config = dict(
    n_layer=15,
    d_model=128,
    n_head=2,
    n_kv_head=2,
    head_dim=64,
    d_mlp=256,
    vocab_size=4311,
    activation='tanh_gelu',
    norm='layernorm',
    norm_place='pre',
    norm_eps=1e-05,
    positions='learned',
    qk_norm=False,
    attn_scale=0.125,
    bias='all',
    tie_embeddings=True,
    parallel_block=False,
    init='normal',
    init_std_qkv=0.0742,
    init_std_o=0.0136,
    init_std_up=0.0742,
    init_std_down=0.0136,
    optimizer='soap_variant',
    lr=0.00714,
    lr_mult_qkv=0.4,
    beta1=0.95,
    beta2=0.95,
    lr_head=0.0135,
    grad_clip=0.5,
    warmup_steps=200,
    schedule='wsd',
    decay_fraction=1.0,
    decay_shape='sqrt',
    final_lr_fraction=0.0,
    batch_tokens=32768,
    seq_len=256,
    doc_mask=True,
    train_tokens=85030000,
    steps=2595,
    dataset='wikipedia_en',
)
Each number is 128 + 32 x the weight over its row's rms, rounded and kept within 0 to 255. Layers, rows and columns count from 0. The size above them is the row's rms in percent of the matrix's.

# layer 9 attention output (transposed), 128x128, rms 0.0961, rows 116-127, columns 0-127
size [106  93 108  93  89  95  82  88  91  94  93 104]
[[130 141 157 106 103 150 154 141 100 162 122 105  67  83 118 172 118 106 129 124  67 164  67 167 134 127 106 192 164 125  96 126 111 101 167 104 143 149  50 167 136 156 123 146 117 174  84  99  90  93 125 188  86 194 129  75 111 101 167 106  89 123 132  70 142 167 133 122 174 168 111 151 133 142 166  80 144  88  72 161 129 179 144 148 119 187 115 149 113 124 157  95 135 153 126 117 166 117  74 165 146 138 141 118 142 125 132 176 165 102 119 150 138 140 124 136  48  76 154  78 144 112 121 163 139 148 167  64]
 [121 109  83 122  95  94 117 131  86 193 140  96 196 144 157  67 139 141 108 113 161 136 183 144 137 206 118 135 155  97 119 191  88 123 176 164  89 155 136  91 187 125 169 129 121 123 157  89  89 138 130  98 152 165 126 155 140 205  85 155 143 122 121 142  61 143 122  89 128 129 168 121 109  70 145 139 132 101 106 137 125  91  67 165 147  77 156 125  99 127  58 133 148 120 162 159 154  92 106 137 122 131 125 115 104 103  96 150  90 161 147 182  98  72 137 101 160 171 177 136 127  90 112  66 169 104 130 134]
 [130 148 122 174 178 209 165 137  80 128  96 136 104 188 166 143 144  94  90 109 117 163 117  93 132 184 114 148 105 142  87  31 180 161 126 111 100 145 144 115  91 132 162 106 136  92 137 142 126 138 104 200 123 111 166 120 145 123 149 176 161 133  81 103  43 143 107 126 108  99 125 186  99 167  83 127 113 134 106 222 141  76 133 133  92 129 117 148 108 159 126 121  57 153 148 106 133 108 117 168 150 134  74  62 122 155 160 105 121 122 112 103 136 142 125 134  95 151 186 150 141 118 155 119 154 124 116  84]
 [138 145 140  91  96 212 194 149 146 124  95 109 187 124 126 148 159 129 142 172 105 122 122  88 171 185 103 158 128 197 107 158 170 134 112 123 117 146 136 157  83 111 134  85 142  93 168 132 178 176 113 121  99 149 136 148 126  89  96 108 113 126 149 193  65 131 101 133  97  98 143 135 166 100 108  85  83 165 119 125 142 109 155 102 118 123  94 199 136 103 152 135  96 167 132 165  87 145 135 112 127  94  68 119 131  93 170  92 101 143 126 124 119 103  97 189 183 114  59 175 123 144 169 136 115  60  98  73]
 [118 123 133 105  87 138 140 112 147 148 133 115 102 142 128 148 141 131  90 108 153 100 144 131 104 144 177 104 127 108 148 101 114 133 160 179  79 125 175 105  82 178  89 102 139 119 131 126  97 159 103 130 119  95  96 133 183 142 103 156  92 148  50 154 170 145 151 160 121   3 153 151 133  86 158 163 128 187 131  91  96  99 178  99 122 123 179 138 185 170  95 124 165 171 183 152 187 122 114 127 104 109 138 105 101 161 148 147  69  73 107 127  62 126 147 116 105 117  86 177 171 135 114  98  94 188 150 130]
 [110 117 163 118 142 128 136 134 149 103 157 133 147 134 144 113 141 169  79 173 127 154 113 132  88 149 120 119 124 129 117 133 147  96  77 147 108 109 132 131 170 118 155 163 118 105  69  83 133 101 147 141 172 102  93  79  80 156 140 153  80  65 126 149 126 126 132 147 136 130 196  17 151  99 125 103  69 118 150 148  96 182 124 166 185 151 147 152 171  89 164 132 168 138  92  93 148 172  95 109 119 149 131 117 115 136 132 115 192  62 159 198  75 156 164 147 111  78  94 120  95  81 119 149 216 139 109 114]
 [143  55 106 162 104  52 140  94 103 116 127 103 193 187 168 152 132 139 152 129  95 133 212 131 149 152 124 151 161 124 113 142 104 101 125 133 122 125  80 120 102  44 177 117 123  92 153 161 108 151 152 109 118 146 125 124  63 139 214 110 128 141 112 169 156 133 105 131  84 129 130 152 102 142 136  71 141 211 104 126  87 132 187 152  40  93 169 138  97 135 105  83 137 122 138 112 185 132 123 185 162 156 171 129 101 141 139 123 138 101 138 111 138  65 136 134 136 141 142 145 102 131 141 158  76 147 127 153]
 [188  88 142 155 165  79 132  75 127 147  67 144  86 130  94 159 128 140 182 149  84 129 107 155 124 215 129 135 115 116 152 169 105 133 175 114 159 116 137 141 155 156 150 139 123 112  96  91 186 155 133 123 160  87  91 110 155 136 195 104 206 119 137 120 108 109 192 134 160 124 122 132 115 107 152  99 141 163 112  79 147 152 125 105  91 112 135 118  72  87 164 151 158 101 116 133  95 133 112 111 108 174  97  55  87  91 151 174  89 154 175 130 109  85 179 179  97 102 107 109  80 110 113 196 133 134  87 128]
 [120 181  91 182 109  93 152  95 139 124 130 127 100 147 114 112 155  89 170 163  91  99  80  72 109 120 118 179 138 111  97 122 185 102 124 117 123 157 122 114  75 151 100 130 145  88 177  56 129 130 151 170  95 146  78  78 126  98 144  92 142 172 125 137 104 125 145 148 132  81 121 159 140 115 134 146 134 137 145 158 129 113 147 201  84  96 155 134  84 171  83 107  31  93 149 162 127  90 149 157 150 173 157 157 112 120 141 161 177 154 142 217 123 129 134 110 121 145 172 171  76  75 118 125 154 148 184 102]
 [ 96 107 107 168 185 142 115 178 126 120  92  72 147 160  76 109 141 111 138 139 145 147 130 143 104 133 122 133  66 114 154 139 137 135  68 152 132 108 130 121 181 163  73 155 168 148 153 132 179 174 204  79  86  65 167 125 100 118  39 157 177 122 121 137 106 105 181 113 144 139  98  64 113 198 106 177 116 122 146 108 150  69 153 118 110 120 149 108 166 129  88 170 138 131 167  77  36 169 155 116 158 112 110 151 113 113 147 113  90 142 141 118  95 127 127 151 167 114 118 124 145 110 102 118 165 137 152  85]
 [142 114 113 170 181 118  64  91 113 111 151 107 121 199 137 112 114 107 154 158 121 103 133 145  71 145 172 142 132 229 147  68 141 188 150 134 201 129 103  85 164  74 151 140 158 145 157 141 147 117  69 103 158 129 108 137 140 160 122 128 110 121 173 113  44 165 137 105 172 150 126 122 155 105 150 140 138 181  99 115 128  90 158 176 118 137 143  65 218 112 107 104  89 112 116 155 121 178 146 146 156 125  84 120  80 141 125 114 141 144 107  83 126 134  73 117 150 151  74 135 122 103  87 109 156 112 106 128]
 [129  89  88  96 139 117 106 180 131 158 138 127  65 134  79 141 164 133 124 203  93 133 139 147 101 144 209 168 185 105 145  89 159 126  85 188  92 151  73 140 160 105 168 153  91 190  92 112 104 150 191 113 129 158 129 124 154 153  51 118 120 162  73 175  85 126 105 149 161 107 128 120 178 150 140 106  80 166 106 158 141 172 125 187 107 153 189 105  99 147 103 121 109 101  91  62 140 119 116 111 158 106  99 125  77  89  96  82 169 112 130 132 127 104 105 157 132 131 117 119 123 108 143 145 136 164 116  92]]
# layer 9 attention value, 128x128, rms 0.0771, rows 117-127, columns 0-127
size [ 97 101  93  92  86  96  94  92  95  91 100]
[[109  86 134 146 111 172 131 151 160 138 159 119 112 118 149 179 140 128  89 119 106 139 126 125 156  87 146 122 117 133 108  78 185 160 136 179 109 133 134 159 111 121 129 190 123 167  93  74 126  88 175 165 138 115  66 151  90  93 167 110  57 155  96  94 171  50  92 218 152 130  85 123 131 171 123  99 117 102  86  89  87 123 141 112 112 160 117  46  96 111 155 106  98 150 102 107 121 128 155  92 139  72 104 148 133 135 117 112 150 120 148 122 150 132 147  94 115 150  48 161  96 142 167 196  84 166 106 141]
 [ 95  95 171 116 106  82 156 143 172 136 139 141 189 118 102  98  98 140 114 130 128 121 190 160 155 112 165 133 153 131 119 218  82  73 135 128 153  73 137 116 105 138 128 134  59 174 121 141 148 172 179  82  99 177  79 107 117 178 176 143  93 107 150  98 124  96 146 132 168 112 143 154 188 110 126 118 143 101 112  62 121 130 133  75 170  76  97 158  88 135 128 135 177 136 158 125 144 111 129 115 133 157 143 219 109 144  76 140  96 182 194 176 129  95 167 125 126  99 135  74 149 105 123 134 133 113 139 130]
 [193 158 150 181 174  97 152 109 127 146 130 144  96 123 100  61 105 186 106 132 170 179 153 176 128  89 136 159  74 157  79 137  47 126 130 137 136 106 176 116 185  75 175 168  74 123  70 164 125 117 142 149 129 138 118 113 164 163 149 119 109 121 125 107  97  90  65 124 170 123  79 161  99 126 103 159 111 116 152 112 138 145 170 167  86  92 112  90  62 149 127  87 163 121 137 181 120 140 149 174 150 134 165 153 113 128 145 100 147 131 146 107 158 115 167 129 120 123 173  97 108  92  73  95 132 182 117 176]
 [123 143 162 120 166 137 165 104  82 139  87 134 138 175 141 127 148 148 146  97 104  82 118 121  76 177 115 110 116  94 102 128 114 153 162 112 215 114 124 150 170  58 140 146 123 119 102  97 138  77 180 115 133  99  91 114  67 167 125 133 149 152 131 120 101  60  90  92 208 187 137 108 161 104 149 114 171 129  71 179 149 137  58 127 130 150 115  90  93  91 175 174  83 157 140 147 116  97 141  48 148 159 165 150 184 137 130  82 128 170 139 168 134  97 143 157 115 137 137 108 148 152 122 171 164 138 140 150]
 [102 166 143 143 114  86 154 137 174 165 140 108  81  94 181 205  69 157 152 112 138 125  96  89 176 120 112 152 134 153 158  73 156 110 177  92 136 159 123 168 101  91  76 121 163 119 141 111 124 135 105 145 107 165 166  61 134 133 123 144 158 131 122 128 186 102 171 134  63 139  72 150  73 117 141  97 140 141  84 127 117 134  85 125 142 113 176 161 142 183 116 136  79 162 117  96 173 144 153 104 152  97 141 118 124 165 146 134  82 146  95  78 105 131  96 101 129 108  36 160 137 161 119  80 105 202 156 133]
 [164 151 122 136 109 146 124 114 113 138  89 120 155 104 170 107 161 113 105  93  76 183 112 209  93 111 132 116 155 132 112 164 140  96 144 145 169 100  97 159 137 108 138 149 130 104  79  90 118 119 109  83 144  52 156 151 160 127 130 155 113 116 124 115  89 108  82 123 121 186 123 174 108 119  82 162 119  30 186 148 147 103  69  60 179 138  73 156 137 157 148 124  73  78 126 131 156 166 156 112 146 143 114  84  58 125 101 141  75 126 163 154 149  89 112 115 152  78 121 106 164 145  96 134  77 116 170 136]
 [144 134  83 107 150 240 143 172 103 144 142 111 116 124 181 171 155 130 163 142 162 123 127 142 114  51 155 102  77  98 111 106 172 103 106 160 130 125 140 115  99 113 126 140 143 148  77 187 144 111 126  72 103 124 182 120 114 109  95 137 126 132  99 115 110 126 119  85 169 125  94 126 123 117 126 143 112  56 176 153 127 126 105 114 133 159 143 166  97 151 157 113 158 125 177 160 121 146 110 161 149 102 151 108 199 155  93  44 147 102  98 152  79 177 131 106 197 169 115 172 149 128 117  75 146  69  68 138]
 [126 115 132 112  90 148 138 176 112 153  83 183 149 161 145 149  97 147  85  81  97 106 136 180 124 166 126  81 145 147 153 120 118 134 165 161 112 105 160  76 158  72 159 159 130 140  89 180 134 141 120 122 161 125 110 195 131 152 133 180 151 132 100 158 102 180 120 169 145 161 161 157 181 109 118  91  76 204 125 131 100 145 106  71 106  91 107 156 128 106 127 119 145 133 149 138 112 186 102 128 114 155 117  82 179  99  81 141 139 120 182  46 109 127 110 103 175 172 164 150 175 176 151 156  49  93 126 122]
 [133 140 109 180 128 136 131 163 146 152 115 181 107  56 188 133 189 132  73 107 135 148 142 138 224 137 178 115 121 128 159 156 165 104 150 142  68 143 109 117 133  57 179  72 132  88 144 191 118 164  87 114 121 107 124 153 141 118 141 120 127 150  86 148 132 136  77 178 101  90 117 156 108  53 167  81 177 136  99 117 124 143 130 164 191 137 119 115 138 126 137  85 163 107 115 157 136 121  89 139 134 108 120  95 156 122  71 113 146 163 118 114 180 125 124 121  76 115 123  44  60 126 106 125 140 125 113 151]
 [143 110 109 157 120 168 163 177 186 214  91 126 194 113 118 109 129 162 166 119 116 169 170 164 126 149 119 161  72 118 147 137 133 115 137 125  76 140 178 121 102 151 133 196  90 131 142  80  77 113  77  91 102 112 139 156 128  98 139 125  85 164  95 148 177 123 122 126 149 110 148 151 101 147  89 150  81  53 183  97 140 150  44 160 106  94 148 124  56 168 146 132 216 102 113 102 167 123  88 147  87 112 120 145 122 142 143 124 166 130 142 154 143 116 144  89 107 124 174 110 141 166 148 164 133 128 107 155]
 [114 114 138 105 112 149 143 114  98 122 103 157 108  94 122 111  70  82 100  66 145 185 135 129 123 113  76 114 114 108  63 177 131 119 196  95 111  95 177 106 103  93 111 131 129 112 135  99 132  82 112 158 102 112 145 163  90 104 164 114 166  43 142  86 164 132 188  80 131 160  91 134 120 159 117 137 159 116 150 129 133 127  80  71 172  89  86 147 138 113 113 179 154 129 100 125 178 141 209 113 192  96 179 164 118 122  81 163 114 124 142  67  98 139 101  96 100 148 172 109  78 132 111 116  87  96 139 101]]
# layer 9 MLP up, 256x128, rms 0.135, rows 0-15, columns 0-127
size [102  97  93  91  92  92  91 112 110  93 120  98 103  92  92 100]
[[131  97  83 150 131 115 141 105 122 129 132  76 126 134 110 120 116 121 142 138 122 169  99 185 113 125 150 135  93 119  90 104 121 144  21 142 135 117 139 112 112 212 133 148 140 125 129 106 133 116 175 112 175 173  71 110 105 150  50 103 115 162 114 151  96 129 161 142 115 113 107 101  62  86 121 160 152 123 109 149 101 117 124  62  72 133 154  72 111  60  70  99  99 158 161 176  71  85 133 140 179 107 123 121 114 159 140 129 130 140 169 155 162  69 142  73  97 147  89 172 171 121 166 142 134 140 119 192]
 [129 181 131 191 150 150 164 154 129  87 126  82 120 143  78 164 154 141 168 114  99 166 178  84  99 169 104 159 138  79  93 139 110 104 137 128 121 179 181  70  90 153 133 176 113  86 140 140 119 110 185 127 138 121  98 125 158 160 122 149  70 129 103 177 131 143 123  45 150 165  93  65 153 121 120 149 157 118 138  76  97  75  98 112 100  93  56 150 113  63  73 153 119 131 117 120 144 145 168 158 136 101 152 104 178 104  74 153  96 124 121 157  74 152 121 155 142 109 100 147  88 169  94  91 117 139 152 138]
 [ 98 120  92 148 168  88 129 116 156  70 133 151 119 119 118 152 134 108 105 155 178  95 125  81 157 123 131  78  85  92 145  95 138 125 117 132 144 112 187 114 176 109  88 158 121 125 134 110 105 103 129  72  53 154  96 192 125 170  72 180 141 192  85  90 127 160 140  88 140 168 113 181 110  90  91 101 171 135 163  65 139 163 179 153 132 130 153 168  98 106 122 148 124 155  93 169 135 152 151 106 143 166 143 164 163  76 144 187 127  82 122  77 130 100 125 206 121 119 121 132 108 155 120 153 121 182 180 103]
 [117 120 118 130 118 130  81 150 155 191 154 146 131 136 174 132  96 103  65  88  71 129 134 153  92 108 107 107 118  87 122 207 164 119 156 139  93 144 138 136 162  67 101 125 130  84 189  95  93  54 116 111 106  97  94 150  98  55 133 131 171 121 135 174  54 136 184 146 154 149 148 136 120  72  85 114 154 106 136 143 116 136 118 131  84 108 135  75 157 100 109 137 181 144 129 133 151  99 107 155 139 121 164  96 131 133  69 193 110 135 152 170 142 117 146 152 143 137 123 133 223  88 137  59 142 153 133 124]
 [153 104  81 140 131 127 106 176 167 158 139 150  65 162 125 154 141 190 135 190 103  94 168 153 124  89 136 117 146 159 124 147 148 104 106  65 139 132 105 180  92 107 109 144  95 113 156 134 139 117  90 195 163 148 109 195  79 168 176 128 101 132 110 110 128  98 106  82 116 123 116 128 106 103 159 121 198  62 142 134 165 156 113 163 127 132 140  91 191  95 103 109  40  90 132 146 134 152  81 100 150 173 145 137  85 140  87 130 121 186 106  90 107 126 142 182 125 143 157 163 132 140 121 170  50 143  95 133]
 [161  89 127 189 152  77 108 180 152 179 139  78 136 178 103 147 142 151  59 116 163  98 101 158 151 184  75 131 123 120 135 150 194 131  92 121 185 120  95 105 142  84  84  83 132 113 144 127 143 119 107 138 112 126 142 105 145 142 116 102 109 133  94 144 161 145 141  88 130 145 133 133  66 143 101  34 149 105 122 151 140 106 151 110 160 193 166  86 110 100 152 119 122 192  99  81 145 113 113 132  45  99 134 102  95 129 134 174 143 189 160  94  98 175 155 119 142 170  98 136 167  84  85 112 108 161 142 113]
 [116 100 102  76 123 104 165 187 168 139 107  77 121 160  82  98 137 147  96  95 120 157 110 181 126 109 129  89  97 174  96 113 110 176 142  94 137 115 124  55  87 184 141 103 108  94 127 105 110 206  95 121 134 122 139  98  76 100 110 102 117 135 115 140  79 129 104  96 114 122 159  96 129 131  89 192 131 147 149 148 132 140 162 153 135 158 170  92 154  80 162 157 157  52 135 154 133 115 146 107 124 154  93 140  64 125  94 104 169  77 137  90 146 145 181 181 111 168 126 132 140 162  99 139 187  76  59 168]
 [126 158 117 122 124 130  65 175 141 174 129 109 102 134 114  95 126 137 104 139 107  90 167 114  72 147 150 109  96 113 102 182 136  90 130  99 181 114 135 110 167 167 116 199  86 116 158 114 144 106 148 131 112 109 131 152 163 218 113 136 159 110 116 208  95 157 113 138 122  94 171 178 153  99 107 136 114 134  62 154 165 146 173 152 117  95 137  70  92 125  78 144  86 105 108 191 104 100 162 115 140 113 147  86 101 124 161 113 149  71 154 133 139 116 136 154 127  65 108 177  46 103 191 110 104 146  87 121]
 [116 127  97  77 108  94 108 193 135 126 168 130  66 128  90 101 136 121 133  84  81 123 133  99 128 155 179 106 170  96 188  97 117 113 118 160 148 150 162 104 112 140  98  82  62 125  67  99 103  94 146 109 122 137 107 153 181 110  89 121 189  92 114 137 108 123 196 192 135 134 150 128 112 129  74 161 158 129 177 116  94 116  88 147  98 159 163  91 124 128 131 129 127 141 125 186 106 172 114 166  64 155 103  72 163 147 133  31 172 128 140 172  96 155 112 130 118 105 155 158 121 133 125 180 159  94 152 163]
 [218 111 117 123  95  49 110 128 153 109 154 128 156 143 171 121 116 141 118 159 143 155 169 134 159  95 126 136 153 128 143  78 164 122 116  98  77 144  88 110 164 166 108 141 153  96 107 154 135  86  75 122  96 153  74 121 116 180  62  97  92 153  68 106 169  81 144 151 187 139  52 100 151  94 109 156 126 134 181 129  75 136 138 115 126 153 180 103 113 123  71 118 127 139 127 150  87 124 121 139 165 141 130 122 152 139 181 207 112 114  97  89 153 132 210 148 123 110 162  99 106 131 133 178  75 122 118 119]
 [162 107 198  87  79  93 129  95 118  67  74 120  71 128 115 175 130 122 173 170 198 145 125 151 107 166 149 106 139  85 190  89 214 134  61 164 149 124  97 124 151 129 100 159 129 115 106  98 133 106 133 116 150  93  98 102  97  92 103 145  75 172  53 158 134  96 110  97 125 106 125 104 137 150 117 149 124  95 159 148 185 143 159 121 156 121 129 135 111 120 113 136  75 158 143 135 122 131  91  91 115 155 154 125 181  93 130 143 114 128 145 125 152 150 140 177  78  80 144 164  90 142  27 135 101 143 143 114]
 [127 103  88 238 131  75 117  74  96 168 113 172 136  88 198  93 111 108 154  76 114 144 127 146 176 162 136  79 119 106 176  82 188 115 185 107  97  89 117 115 135 151 119 123 166  62 119 144 132  95 128 147 130 117 103  74  95 138  60 116 131 192 113 165 108  91 105 122 145 159 132 122 164  78  91 123 104 136 177 131 101 106  61  95 116 145 152 147 175 143 150 150 146 132 114 135 118 118 148  86 124 121 151 171 110 107 147 159  86 173 140 151 161  99  83 125 145 151 112  94 137 105 102 182 105  95 112  93]
 [ 93 107 102  96 139 152  72 197 127 109  58 128 104 135 116 136 141 157 145 180  61 116  73 126  57 105 109  97  82  81 170 143 104  76 117 155 112 167 153 124 185 175  92 182 161 158 122 128 131 141 151 118 102 127 111 164 159 183  77 147 141 161 176 108  84  75 162 125 142 147 147 129  84  52 132 172 195 138 101  71 136 171  89  85 122 166 145 106 148 119 119 113  93  76 147 128 131 116  77 156 130 119 117  97 136 138  94 109 160  94 144 116 133 118  87 144 120 119  95 140 150 156 157 157 105 130 113 171]
 [138 107  81 126 123  82 198 139 173  87 117 124 115  92 186 162 102 117 143 139 144 135 155 177 120 150 141 100 141 161  98 136 151  80 167 123 136  78 101 190  98 103 112 124 101 108 145 151 117 130 158  99 186  94  72 165 143 141 116 132 122  85 107 170  78 110 125 166 117 154 105  89 132 142 116 100 174  49 145 140 141 135 163  79  89 101 110 134 171  82 183 158 143  50 120  86 189 174  95 162 137 123 150 119  72 161 137 177 127 175 180 124 100 104 118 168 113 150  88 170 103 124 169 109 108 140 164 151]
 [118 109 163 134 108 130 154 152  92 150  16 104 134 154 198 158 137 106  82 193 102 132 177 165 158 104 145 117 102 136 178 166 145 126 119 124 136 116 104  79  98 158 119 135 126  71 158  83 158  74 131 115 132  83  88 109 100 147 122 162 125 108 148 140 125 174  94 146  75 121  94 151 115 149 162 158 151  88  76 109 173 113 169 101  54 176 132  86 120 127 185  98 151 177 103 159 109 119 184  93 118 119 163 119 125 121 152 163  98 207 138 143  93 124 146  89 137 123 167 120  98 100  93 126 141  85 127 100]
 [ 85 155 126 116 112 142 158 152 167 148 132  92  77 152  79 148 135 169 146 139  99 172 159 146 122 168 149 107 109 155  88 155  59 166 109 107 112 105  92 158 132 129 121  92 116  68 165 144 171 145 129 102 133 104 192 119 128 167  95 153  89 137 123 102 152 137 110 127 103 162  93 103 169 104 166 100 144  99 167 125  68 137 130 112 134 113 125 103 108 104 141 109 156 145 100 183 128 144 172 180 111  57  80 138 140 147 139 124 113 176 187 130 146 103 106 234 113 173 122 113 152  72  88 129 160  91  94  33]]
# layer 9 MLP down (transposed), 256x128, rms 0.117, rows 0-14, columns 0-127
size [108  95  87  91  85  95  98 119 104  90 131  86  97  90 107]
[[180 142 135  89  97 164 116 113 147 104 126 130 137 165 104 117 113 134 143 126  81  91  98 191 105 116 124  94  80 194 113 133 101 132 125 149 119  74  83  77  81 145 119 115 201 132  67 107  86  83 169  97 146 117 104  51 146 101 128 110 102 156 139 100 126 154 143 111 134 126  32 160 136 114 129 151 102 135  94 126 125 146  93 107 153 176 105 130 140 119 108  96  84 178 176 114 106 135 105 124 145 154 110 158  94 160  89 186 111 174 153 117 103 140 124  76 167 137  69  99 162  78  96 151  88  99  57 165]
 [123 105 123  76 101 149 155 184  88 124 121  94 152 132 132 145 170  46 135 153 102 221 120 180 107 125 156 131 114  90  99 101 178 107 116 102 115 112  96 167 112 154 109 153 156 157 112 132 120 106  91 156 104  68  99  68  84 187 133 136 125 151  96 102 122 117 124 182 139 104  92  73 115 118 136  97 167  83 153 180  74 151 154 182 147 110 135 122 120 160  99 138 132 162 124  92 106 130 137 105 145 144 145  74 137 220 120 140 104 129 133  93  60 129 194 151 137 126  93 144  83 134 164 137 158  67 132 107]
 [110  69 124 154 121 167 131 118 156 127 151 152 164  33  96  79 209  95 100 135 202  98 163 125 147 166 205 110 118  90 144 141 152 118 138 177 120 106 161  85 162 134 120 127 165 139 124 111 147 122 182 135 145 138 138 125 202 120 145 148 146 189 214 119 184 114 105 129 105 100 111 127 105  66 115 172 143 123 137 126 136  93  86 180 175 144 152 138 161 111 141  83  73 140 135 132 172 107  95 124 128 177 155  99 182  91 148 155 112 155 149  71 174 140 133 123 124 127 146 131 109 146 143 136  93 152 136 160]
 [101 157 105 153 131 103 132 124 152 141  71 148  97 157 159 102 116 150 129 165  93  76 154 156 118  82  44 106 103 154 126 114 128  93 142  83 127 132 170 187 140 152 143 117 135 173 179  71 144 105 147 165 119 124  90 144 130 115  72 101 132 146 127  86 153 109  66 198 100  74 169  81 107 143 151 106 102 123 100  90  89 123 114 105  79  66 148  89 141 155 121 122 148  83  80 138 116 139 108 107 126 155  29 109  57 157 123 153 127 143  92 131 200 119 139 105 117 140 107 124 131  93 117 157  80 176 140  90]
 [153 103  95  89 191 122 162 128 151  90  68 120 144 132 112 175 138 152 115  91 140 151 139  78  76  67  89 112  98 152  73  77 169 113 145  98 110  83 143 150 138 101 147 163 153  97 118  80 153 136 173 150 161 154  67 156 138  99 102 144 113 124 112 160  85 144 130 153 106  91  80 127 204  91 133 166 121 140 159 155 161 137  87  96  86 126 160 119 106 123 121 134 150 196 163 125 144 180 116  88  98 148 105 164 158  55  56  77 139 171 107 134 142 132 110 164 135 109 141 133 126 148 128  52 154 165 113  91]
 [145 123 121 114 200 145 170 146 156 135 111 152 114  87 106 101 130  88 134 100 145 124 116  81 112 155 144 184 125 135 105 149  87 116 115 143 167  94 165  76 122 116 129 193 127 147 129 114 126 102 143 140 106 135  86 191 141 180  81 114 130 142 160 160  97 151 110  83  99 183 129 163 189 152 154 133 108 153 136 104 104 125  48  86 152 133 110 167 128 128 134 100 147  86 170 146 144 104  56  85 168 143  89 224 147 105 115 104 190  94 136 150  64 106 146 198  82 139 122 129 196 113 151 123  93 142 104 115]
 [106  57 176 179 171  61 117  91 129 152  89 228 125  90 154 105 193  95 126  53  97 139 150 113 139 153 116  66 144 129 205  99  91 123 151 181 134 138 122 142 150 131 130 144 144 135 125 139 152 180 107 152 126 169 127 124 130 110 141 145 110 168 133 128  99 134 133 149 156 160 110 178 130 134 143 186 110 171 138 154 136 167 144 179 173 198  91  97 149 132 164 140 109 107  60 107 120 135 151 113  85  82 120  89 108 108 143  96 114 111 143  61 123 112 120 177 106 155 122 123 186  95 110 151 145 102  99 135]
 [137 153 127 139 122 113 150 152  87  95 110 144  97 129 146 154 203 174 145 127 124 166 104  62 190 163  87  89 110  83 149 121  96 105 189  83  66 140 135  84 115 124  84 128  68  70 110 133 159 192 112  95 104 140 135 114 122 163 133 142 159 101  74 134  95 147  70  78 171 122 167 123 145  80 138 114 151 164  64  90 122 129 158 120  86 134 125 125 164 132 154  75 154 108  69 146 143 175 110  80 107  93 138  66 105 131  83  96 143 126 155  90 143 182 109 140 187 138  99  92 115 119 160 158 129 137 118 142]
 [132 151 130 123 139 104  88 167 114 107 123 148 116  49 126 144 141  99 110 161 167 122 146 159 158  68 116 126 124 158 125  97 180 152 101 135 147 118 176 171 176 145  60 117 101 135  79  80 152 134 109 103 155 125  93 132 126 135 117  93 172 135 106 109 137 139 117  95 108 129 154 133 158 142 208 106 160 137 115 177  66 143  81 188 112 158 110  67 157 138  58 178  87  71  94  69  76 107 147 136 144 112 119 112  99 115 177  35 164 134 113 129 171 146 193 114 140 103 155 108 112 117 149 179 113 133 118 100]
 [ 97 107  89 111 156 145 141 118 125 124  67 102 164 147 137 105 154 145 101  82 112 121 114 160 147 189  77 129 141 102 192 133 190 113 114 128 177 147 165 136 159 142 149   0 114 106 116 103 107 131 144 103 171  86  65 140 114 109 143 146 115 129 162 180 130  68 131  78 115 100  85 140  97 110 112  97 128 111 120  97 102 110  95 125 243 112 149 102 105 136  87 148 117 103 145 157 137 123 161 133 137 123 134 109 124 115 122  95  13 155 140 143 166 148 119 107 123  96 102 155 131 127 136 143 122 124 158 160]
 [165 125 217 109 101 150 188  80 115 135 130 124 112 113 117 130 102 121 126 106 188 109 137 168 124 141 167 100 175 145 135 148 184 143 111 134 132 172  85 183 112 121 140 104 159 150  88 126 189 147 150 108 168 110  52 110 128 159 112 117 111 137 126 189 157  82  44  96 152 123 189  90 181 120 126 167 143  74 154 133 175 175 136 139 158 163 116 152 138 152 103 110 121 113 134 144 102 106 167 107 131 189 162 111 136 107 127 137  92 121 110 118  83 157 162 137 182 147  93 133  77  72 149 118 193  94 180 111]
 [ 80 128 130  45 146 156 139 147 209 133 152 101 170 129 118 173 143 164 102 110 120  89  95 129 152  95 132 151 159 135 139 127  75 113 122 144 138 209 145 117 194 142 146  82  88 134 172 158 143 176 153 117 119 106  98 107  81 138 101  91 110 126 136 214 108 112 131 149 108 114 110 114 131 111 125 141 139  92  80 180 142 123 143 118 203  47 139 118 156 147 155 161  98 115 128  95 146 108 143  90 121 130 135  91 109 144  62 143  67 116 108 117 188 135 159 100 119  90 131 140 135  40 141  92 119 146 175 159]
 [114 138 155 122 135 126 103 110 150 124 101 170  94 163  98 127 119 177  94 141  96 197 163 141 163 153 117 116 107 131 104 140 169 127 141 152 118 128 162 102  72 121  90  42 152  99 174  75 132 107  87 133 199 106 165  92 176 146  85  93 101 137 152 115 124 184 133 108 146 149 111 124 155 175 135 169 148 139 128 117 138 101  93 123 202 174  49 109  82 105 128 185 108 160  86 178 191  72 111 146 106 142 189 123 103 115 138 138  87 143 128 157  92 124  72 146 134 103 152 103 162  96 188 115 165 127 108 130]
 [144 177 113 170  95 109 114  79 151 163 142 137 174  95  84 149 125 169 141 103  71 108 107 129  82 112 150 151  82 134 119 123 106 190 155 129 138 109  75 143 130 133 149  56  88  59 149 135 169 119 135 101 131  86 111  90 161  66 132 172 128 127 140 128 105 138  91 172  97 161 185 125  51 178 145 104 117 103 150 116 169  75 129 171 101 157 101 128 123 124 173 126 146  90 140 147  94 156 105  77 179 129  95 107 136 110 168 112 177 145  46 102 120  62 137 116 119 119  90 119 158 174 131  75 108 139 109  91]
 [ 50 154 121  88 110 117 148 155 123 110 148  67 177 146 141 140 105 180 135  78 126 141 118 108 152 134 181 150  79  94 159  96 154 157 143 155 148 136 134  91  63 162 176  99 156 127  98  97 153 188 110  68 123 141  73 152 121 189 146  92 164 115  81 112 124 155  37 134 114 136  92 149 161  78  85 101 113 160  80 102 139 104 164 117  77 118 138 156 106 163 130 173 158 163  76 102 144 130 131 136 112 136 110 138 148 143  88 157 172  81 116 160 195  95 126 153 131  66 125 161 143 135 160 149  89 142 119 123]]